config = dict(
    n_layer=12,
    d_model=96,
    n_head=3,
    n_kv_head=3,
    head_dim=32,
    d_mlp=384,
    vocab_size=8192,
    activation='tanh_gelu',
    norm='layernorm',
    norm_place='pre',
    norm_eps=1e-06,
    positions='learned',
    qk_norm=False,
    attn_scale=0.177,
    bias='all',
    tie_embeddings=True,
    parallel_block=True,
    init='normal',
    init_std_qkv=0.051,
    init_std_o=0.0104,
    init_std_up=0.051,
    init_std_down=0.0104,
    optimizer='soap_variant',
    lr=0.00619,
    beta1=0.95,
    beta2=0.98,
    weight_decay=0.1,
    lr_head=0.00773,
    grad_clip=1.0,
    warmup_steps=200,
    schedule='wsd',
    decay_fraction=1.0,
    decay_shape='linear',
    final_lr_fraction=0.1,
    batch_tokens=[16384, 32768, 65536, 131072],
    seq_len=512,
    doc_mask=True,
    z_loss=1e-05,
    train_tokens=127900000,
    steps=2307,
    dataset='wikipedia_en',
)
Each number is 128 + 24 x the weight over its row's rms, rounded and kept within 0 to 255. Layers, rows and columns count from 0. Numbers have three digits each. The size before them is the row's rms in percent of the matrix's.

# layer 5 attention value, 96x96, rms 0.197, rows 0-33, columns 48-95
070:145143104136126108137088132139143148110111212100134141090139121099173139144112118119150102170114163124115086154149095148138170156115147138113131
098:092149115144153081116125134098115145140098170165111141113073097114133126113140146132159108142071090107126089112134151121153116122126125131131115
088:159092140115101200124103088151163122140148104084108124136141091136115130147140128128081145135173146113114157118124147158132157119134143120129096
092:144081150121116166082069083135115134114108117109116112135135134155144120133138122102116106112137148107118140122156118161126088104133117160170124
084:135152162146109152148171097115157148142117137110132109190179132119142151174104135121120152156098116144127121120167118107132106130127098121103112
068:134105136111141123092142117122161131135193142147122134120129107129116110127100119133126114127136144099085139130116151170127119112122073116121111
100:102126136068129150109125100128166142128122086116155123114139140181091116120129112135103138133116134139094096149163106131106068168123163144180098
067:140156147101081138137153115139184125166088114126124123128112134128126156120122136114187105121105128112133132099117135106125103120158117106114101
077:107144133133122127105142113121145107213102119131145166131116155124112133116104125120073147108102095128073125126104145131131164125149159161130133
079:138131120129127107148153141177136091103144125089096093144124151133189142131125158151153115126128104131151123096121116101125152093142123161127141
090:152127114127138120105131126125091097125143137108080110159105141088121142145157089139136162143112117144149155119128153071121163071121146107111140
076:161128150110146162103124112130147131130166103085117130142153162134074153140107142098113145128097162148107131099123136105101127175120152134122082
088:104144167097123153109138117138136157129126161108128165156141166175117143154146099136129121128119152166155159180134154150141106118121134156159161
075:153109112158132148117139141116142143184142134129108121131135152153162138183097086116104140135139137110111152153091124123122138157136082135136136
077:110095103114090122130140113110117152114101101146118138103103150140202112157090124125098113134114119130117132131107094148177150118110168132140156
076:155066127123142150140135143154106103109104155136101117114143170091139094075171155149126119152135147085135141139148121143137145163129147107141124
075:097123148097145147133161083169107124092154105127169116099122138138138126108154161132179134087123140160119121159154158078089156143099145141139126
079:133133138158110160130142104131069117080117157112108122134113189116115158165135156087134098136146168138149138120156110138115090148127128116156116
087:154122135152167165085120176147144124127159098083126123120117142120150070137100098127103146151134152126128180062137107132128158118120151119165107
082:097137129097145119125120129060122146130112147150100140127208093146104110108140105115138160113149134156128115171166136101158100117129172143091122
084:131146138100143118128118103142146163135146138117169137130073123104161142120069163114111116146109134100147092134126168149168063113151102151130149
093:129163107134114118114142128085118133130174126154088122152117120111087146099147130160161111141098130116130129086122125096154139149134087103109133
086:146140144130110162128124154108118171147114102138158121111091095121132154097097156143097112113135167110129158065147095146107132161125101129130084
080:128121108110111103097124095147142113129097096090142108143100147108162144153096116153171089136078125117116130175138121098129123114143112126123145
100:096115127147131101111120129090142173124118143129110128169118113138158100138088120114158100169156079104120084143095144121153114073163118147150145
081:167132172137123135095127114125139120170121114066125115170101190111171167116137138121165095118070104092139171083131142111125113151118136119085152
080:109086108072099103114109129147079094112145174155141142115135131143139120089104148126149139109103171148100090148125110124114128115113191074176094
108:146094179107119133152117130158101085105130128135148118092131151115108112121127127150127126117152191101129126110144092204121168134132113137109109
087:104108141109141146146106093164112125131189120168172120124100157129119163133135152114096165140115179122096084138133073133121150120120166134159127
079:150062145112132155131117150160156127149153101114125166133117124114171114121138120140129154152122162131153131136138122136140161118113144154174140
081:160121128079104139163137127106119159134121141095123146124098133110102141131099149105146126156136156171123138131160116141135069151135147120134116
085:126127118134094150175140127066125128101112143127123103119143097126102132170166150122112126103153140167150114076155144122068151142122153129113145
078:130127073108142119145123122100130138120082175138083115173112161124052103142121160162133147142185130141104118098124104127123080127122136110151148
095:162121108148105126084119109105099106156136158167070147090141154133116105132150135100163110140086146153119103173126096121112106130113112157137131
# layer 5 attention output (transposed), 96x96, rms 0.185, rows 0-33, columns 48-95
082:122124139081159139173127143129204174128137087108080099157155102148148081114129132150123140154118103173148139129105123077139130141118135148121162
098:138130131142139176153138150159123103108141174105135121156115157158068148131116083153131118114180122154096124128099140071143104110144124169096143
087:135138124121141051127193135103118131110088146136150167134159116113153128159149118121148134152087113119122141173162086124062130163125135144141115
096:142116125121160109101177073115138108067117144124176164143172107162167132139091135106102103108121122134149133117157153127123133150130167139117137
088:105077136104097127109105134142111152143131117163134134102106147110126117085140155117149111102147145113159068150148120128130172102129130132124093
082:134150105142112126180116155126109108127080146129121143113137127140130109116117122142130100144138107132146072114083114107139127134128164167132144
101:175091138163131135164148114109104149121110110148135153141136104091128091131099175128136103111127103137143105120123144128112141087148093130110115
083:107088123125160158155163141084108099090120133119159177134120142131121108111114133151065151136148136157120110130133129123169158160117104164139128
087:139130132173128130139167086138129104124151179117142171120107098128098142101108157107206150121116122129095125098095118105103117162098090132144127
077:113077159138115175101099135111152133133143123090102102087132186098089126189137133117082173114136130127147136111140099128135112119152139143144117
089:088145145120137105079125111137095146144128144078154117098165138129143163163129145167088099084115154104106124128086110090132112135080124152114127
075:101132110175112119109185111102121148129126133133110099107154121098138104115112212137100145117146113091188097111122097144106119139102102120135109
094:113090100163130113121114144150135145108164092137134148097138141137142161155140108131117129107169118170086132129130127137075178117150147114090111
081:126165110131148113122142121148139152109129132145155156147104140130105114099138122136136077171141145125120118134142071153117126114135151105135174
082:153142112116176080125120157093135121136134105137121107127142098156067137106160120111140109157135126118114099110122155166142100125112131140145144
080:127182126071112115127165088089165141131121113110125116154145111128128110156101139143102191124144113200141127127182138089138143120160139146112123
084:132092150153121187158170148091120118178130116105127117108163154104129135170142151102093146125132153150183124127119114125122107129176150127157125
087:164130127075121148063126123130151129128149110119128119080127134165154100132125132151092150102130119120144109177101146132116188090097125141133121
081:116130174120123122123115059082125134108126153172126137132158131082119157101120168156143120113118112103139142176118124128145130107131148133147154
085:158170178182110108122140166181121146139221165138121104139125116146133114143124123130160121123104145116172137136124166175120134147154145134137119
093:168126129151117174123134156108134122093093124117132147114152143148093150109109131106119107125113126142100123181144103124089132117147123134136119
095:098118155132083157123127114138100132155102138121125144107112148159144147148125132112111141128137147128098076137128129149206109125118122133119144
092:144148135117127106132120118140143145122103145157128151167137119098124133049131112153155150146081111126127091136150130155185153131128141107122152
088:135075157169117191144105136138129164113124101126174085138147149149092141114132139124114168131152149151145128133126130152144172123104153160117189
093:195135123141129164139126126134106085089134136113196152129117136151095116123165081154124101114129147139086124118115120145109127132120134133101079
084:106104133135119124084123097141117145119088206125115134119130110152156126140132158139117117141221156117153108114124101126148113157106103145160099
088:092162134173162143132130135097152145127135090103125113124119180168121141182114152076139132128109111111137097105083137125111121168143130178148178
099:123130050144171109138118138095180153125143107148085157144120110102171132137098132148107158142125113157156140130127154101163151130154154141139118
086:090109119181169105119148147112140142145107104149105134131134113117148121140072142114158127115083096131119120092107143139120112144130164153145139
079:122129102140131109094093118128139162130128166125090085139166096173122168154114110106129069130112096115115157113105115170110097106081150149136117
080:126137139105150140123089130156131134110118102159142122171133089102125086097110143156115137096141120129103124152152132134104154136132108140077141
094:135169135114123112123133130169118120180139072110135125129135139085160160081119162159108156150100163112142136160142115123157170144140158124111141
080:093132104185143121103123136109134196119134122112135137109111135104141190138113118141101147122164160177150111139149152140116154132159134175093129
092:120118110127122135164152170189103104143139140139152129104128119133107098151124153160153170081137098175151176098152134122072155135143123071107126
# layer 5 attention query, 96x96, rms 0.267, rows 32-63, columns 48-95
081:122138115143172097072122131093143125156124097139089132147134089126171096109128139117118162137131122145121159117136109149204159145098096105156127
078:079123158132116105165109124155118137130103139121129125120079114121197094103110152140127144129161100145130070130115117104161140104142178116088138
067:154143137116150120113146131148075147144163112114115114127126144130143113136101113139084127073132122131119190084141113122142154123171100110126113
071:133156125086122147105162172184123157152117129125141122144121099145147097149110162145132105098155113104124152131126142114144154124111107083148114
074:116134104121155148126114123126127159142132148129131127104140161109133105138137155097122119134171129118136140098113155121112133105123101131121144
077:077110111128172122104107153108115142118140137117094127121149148199116111145147164123096177121126179177129154094114130076172127146133120141088179
079:154165146110109142162183162138183101152140113148109147131093119126055156144137100137141109158105092138110118128124158145134123142126142097145099
079:119147112100137123148123117138104087107118154098123144122129109154130120099131146098163103128126115173119129119065136109129095124111136090115078
084:143088073123128154096118140115097100101113147183159108141158137135153084147145153121105095104160151105116138136131144145107121105117088166125119
065:135145148126158102133126161153128154106107101127130118124108089132198100121139154110117102121102099137137166132164117154142137159133176124094130
067:194130149124130091105154135164097174132162138140123107142119129131125112155165146094170086119113098120147114126116142149105116150144133135153097
073:122128136148117131115113119156112079133150173116148093131101118116156108152163128080138132133146127128097137132124140147139119124090105115117132
075:126163114105138109117124140139145115124144087135146145136118119124167108098088124106150163165125137163126134119175143140157143134095125090110118
066:116117134100156136107086160110166121097136136115139133172132161082109146119179119146145144145160110105154152134127157172174165133094133116130133
080:146164128113069164192105141147140125147129134129093155141145132120136107121107123148132146148146116124167090175074162141102136074150131082108107
077:151117081098134146183174111153113144085119144119142142159114151146141127179135118158109110129171109105134122157140111118070099137143109127132102
087:107128072146176139090110131126136168118160110145096115155129104141163132128108132123138123111086113079134135120128145108174131120099105111145143
077:142159094143116132119113082092126096138118094141185115114117127137127119081142089139141167130097160118106104096103123168166132161121124107159162
083:118160111123122109091126121128104146154143135144120142149103150143135115119169175164124093112157136112119153134118098134178101123139129070110131
069:128135132112125123099170147095140113137155110143097106107091141129165100146120128131123185098110117100161147114105143141136142161153124079154110
075:137125148127108105130119136128174119130129159132079128132116124106136120116151077109152090157139138098143113121134143186111112160118115123107103
093:135108168200144150107150147139131147093118139122151151127193140116137116112120113138102109122139131134120110141108083099094154132129141164113150
070:090138137099128133091103130116112092173114129111123137077096140127168111134159098122120094094117103166112109129146094141144151158135135076159106
064:115163145168119073111121126111150165181131124141126103104115154092114120170134097161143148116137107119121112117100105122102140158098160132145134
071:092148082134141159115133139132160102140123152117106141077143117187140131120128136113157138128152151129112128128147120103149130135127169156168106
079:121168135144098127113168118091158133112104109132122143139147134188098183152172119137132095149125145114110163117133138103094104153114098130162134
082:117140108124089078193143130123148080097118101130143086120123125152130113144139116101153131126124117148146148177092117122139086141114142104136179
082:151119126119101070118096114145178114131120169157144110173081148154127116119147123125117135160095148109150162094139166099162101140153152122133120
073:116156145147108127133122158093073143092136126127137151113134129175077177109111086177106103097144109171089074132135132156105137112134126135120119
065:115102134138132163129146149102150109122141138200095159133133129135099154107129120148151161163103142100102146129121076154102131180111144112129100
079:137113151116140156130128113113092168129122110141186120097141127142161130112177142180167126088161124134138122131137147092133152129111151185140099
072:163096157155097149156140118131153119123108119104144191098114168127114134076094149131120124169156132154122061152132121118116168092137160136114092
# layer 5 attention key, 96x96, rms 0.244, rows 32-63, columns 48-95
089:148088134139131125119117143090143124135134149142112096126120084152122104128136134160139143191105191108138180125128107138091099146112115167127154
078:142107127085089143099129100116115104137127129113108110126141122124128152088124123156140109144099099161113109120143121140129140108090116106127093
081:154073144159140090133124142092109121141141131126115098114133122117151134101113156112138152139125138117137116148107145077160125169112116151130143
074:120078139116136111123110126113110150105087086114090147101146164165125085132142159117146163101142146158116120128140091134139120132130087110118186
066:186131113158130128100134138152107108104142144147159096128144085145116116156145138088116136093087118170130155110121176133137142105146094116180135
086:117121180145130149105156102127148098144128151119142095091152085104188135102109128094139138120093185130137144162119120104101156134115106151126130
085:135100154149166132116114176119127112159140113104163193124111139115144133118140144134087107151155071143136183063134122142146115150168170132131166
087:147119147122139165104164104110118083179124142152136160147123134133114152154104129137101097115146115098107122111132147111125112124120119144145125
081:117160132089131156140122090125118130163098143129104106133141125092134134166130134060196164107102135148119109172139101151093114103136076119133141
072:117158165128086123126086134150099149162141150137077116142126124188156147112095173115099121137090109120153149148142090127159164107091135133128121
071:138165126148113171144122129102122154094115105137136145105174125114128102139119145148147100108148108131139106133106140162133144119114087171131106
079:101121110138090135158107137183083150097114118163098086157090093148151118134120152130131149171136174170090125125128127144141096129134089142110157
078:145122065132150104122124154119180108146127111170073129136131156134127101139113139127173122181160122109092153145120125145104165125101133145144127
070:105113129172085113145126115143128139140114116101108115178119109147136124113135138082111092117100142150156154156142138153121055134039119102151140
089:121085130127166155138146149150117132134134110139128132140141144091129151132109098156134082113181106106127109133166128176134145105144100077143154
080:136080125141123164136131147102096100141164171127158158103132170077122133126142108129104137085139142132107029091123140121145137066141121110148154
091:114098156140109152140140166098162093081115124094126129156110121142137078119100154125139146142138161138079166126124116094086116096085085141125141
078:109198093115116117132110122154191119140143156118150128126128127149120118131154139132131140137153165122105153140151105118087093188133146120082144
084:089088159155158095151117112145131105124143148106101105139120136155105121101153106151140167134110121098121128131147110091187087121118126138144107
080:139140145160043099105121085111139168117131129135112132144140090117156143076120155126131126145135114133118142107107104163118147133114063130150127
084:133150117147081123151088149123117123132119112189123103154124148150134144121135116144126112151141118155111129187118120148069101150177098137125131
093:144132142111137163103134119130127167117156104113098127075147126107084189151141099135159106065114102140134127143116127095107131081110129120130123
075:127113156136149128126126134139145150167149096119099130156113138158128116128133163111136107095116095115109160126124089151141133157123123128118113
064:086110087136148128117108143119122101117158071151135080133146133074133115146113161165131085095107103108161172144127160143113160132150121139111154
081:150090124080146181138148143071171128106097127131160114159141104140104112161132098135124147128165110129156133132137167131122147153134136128126142
076:101146093131156102144164128121133128108150155123115152151156132121160103150092129137090163155122117098129121115130133112104147138132169153138181
099:126173131142107145197116096151114126147129126132136114125129162110141119113130110114158087143141152132103130123121144136106152108140133157129150
082:090131134110085106174139102130178091131125165176110140117135126127170119148108163157168164161128137091152136114133135127106112147121112142109125
083:146128094123164121141122114121115098111122115078142108110088119106113097105128106114091091099132114120117124112143129105163114108144160103089118
069:105136125142122147159133131096140174143147114125114150141121125114184126105119088134134150096179109114164154149101119143075147117127168157121124
076:131091122085121161167140127173176157148111098142143114125153129102102135126154153112083154097143115131069114141153139114150159153105133123102128
080:148120098093150151163124116146129142113159152128135130122152135145101130125160136132113120082129099137229128138132126115162112107161137099120134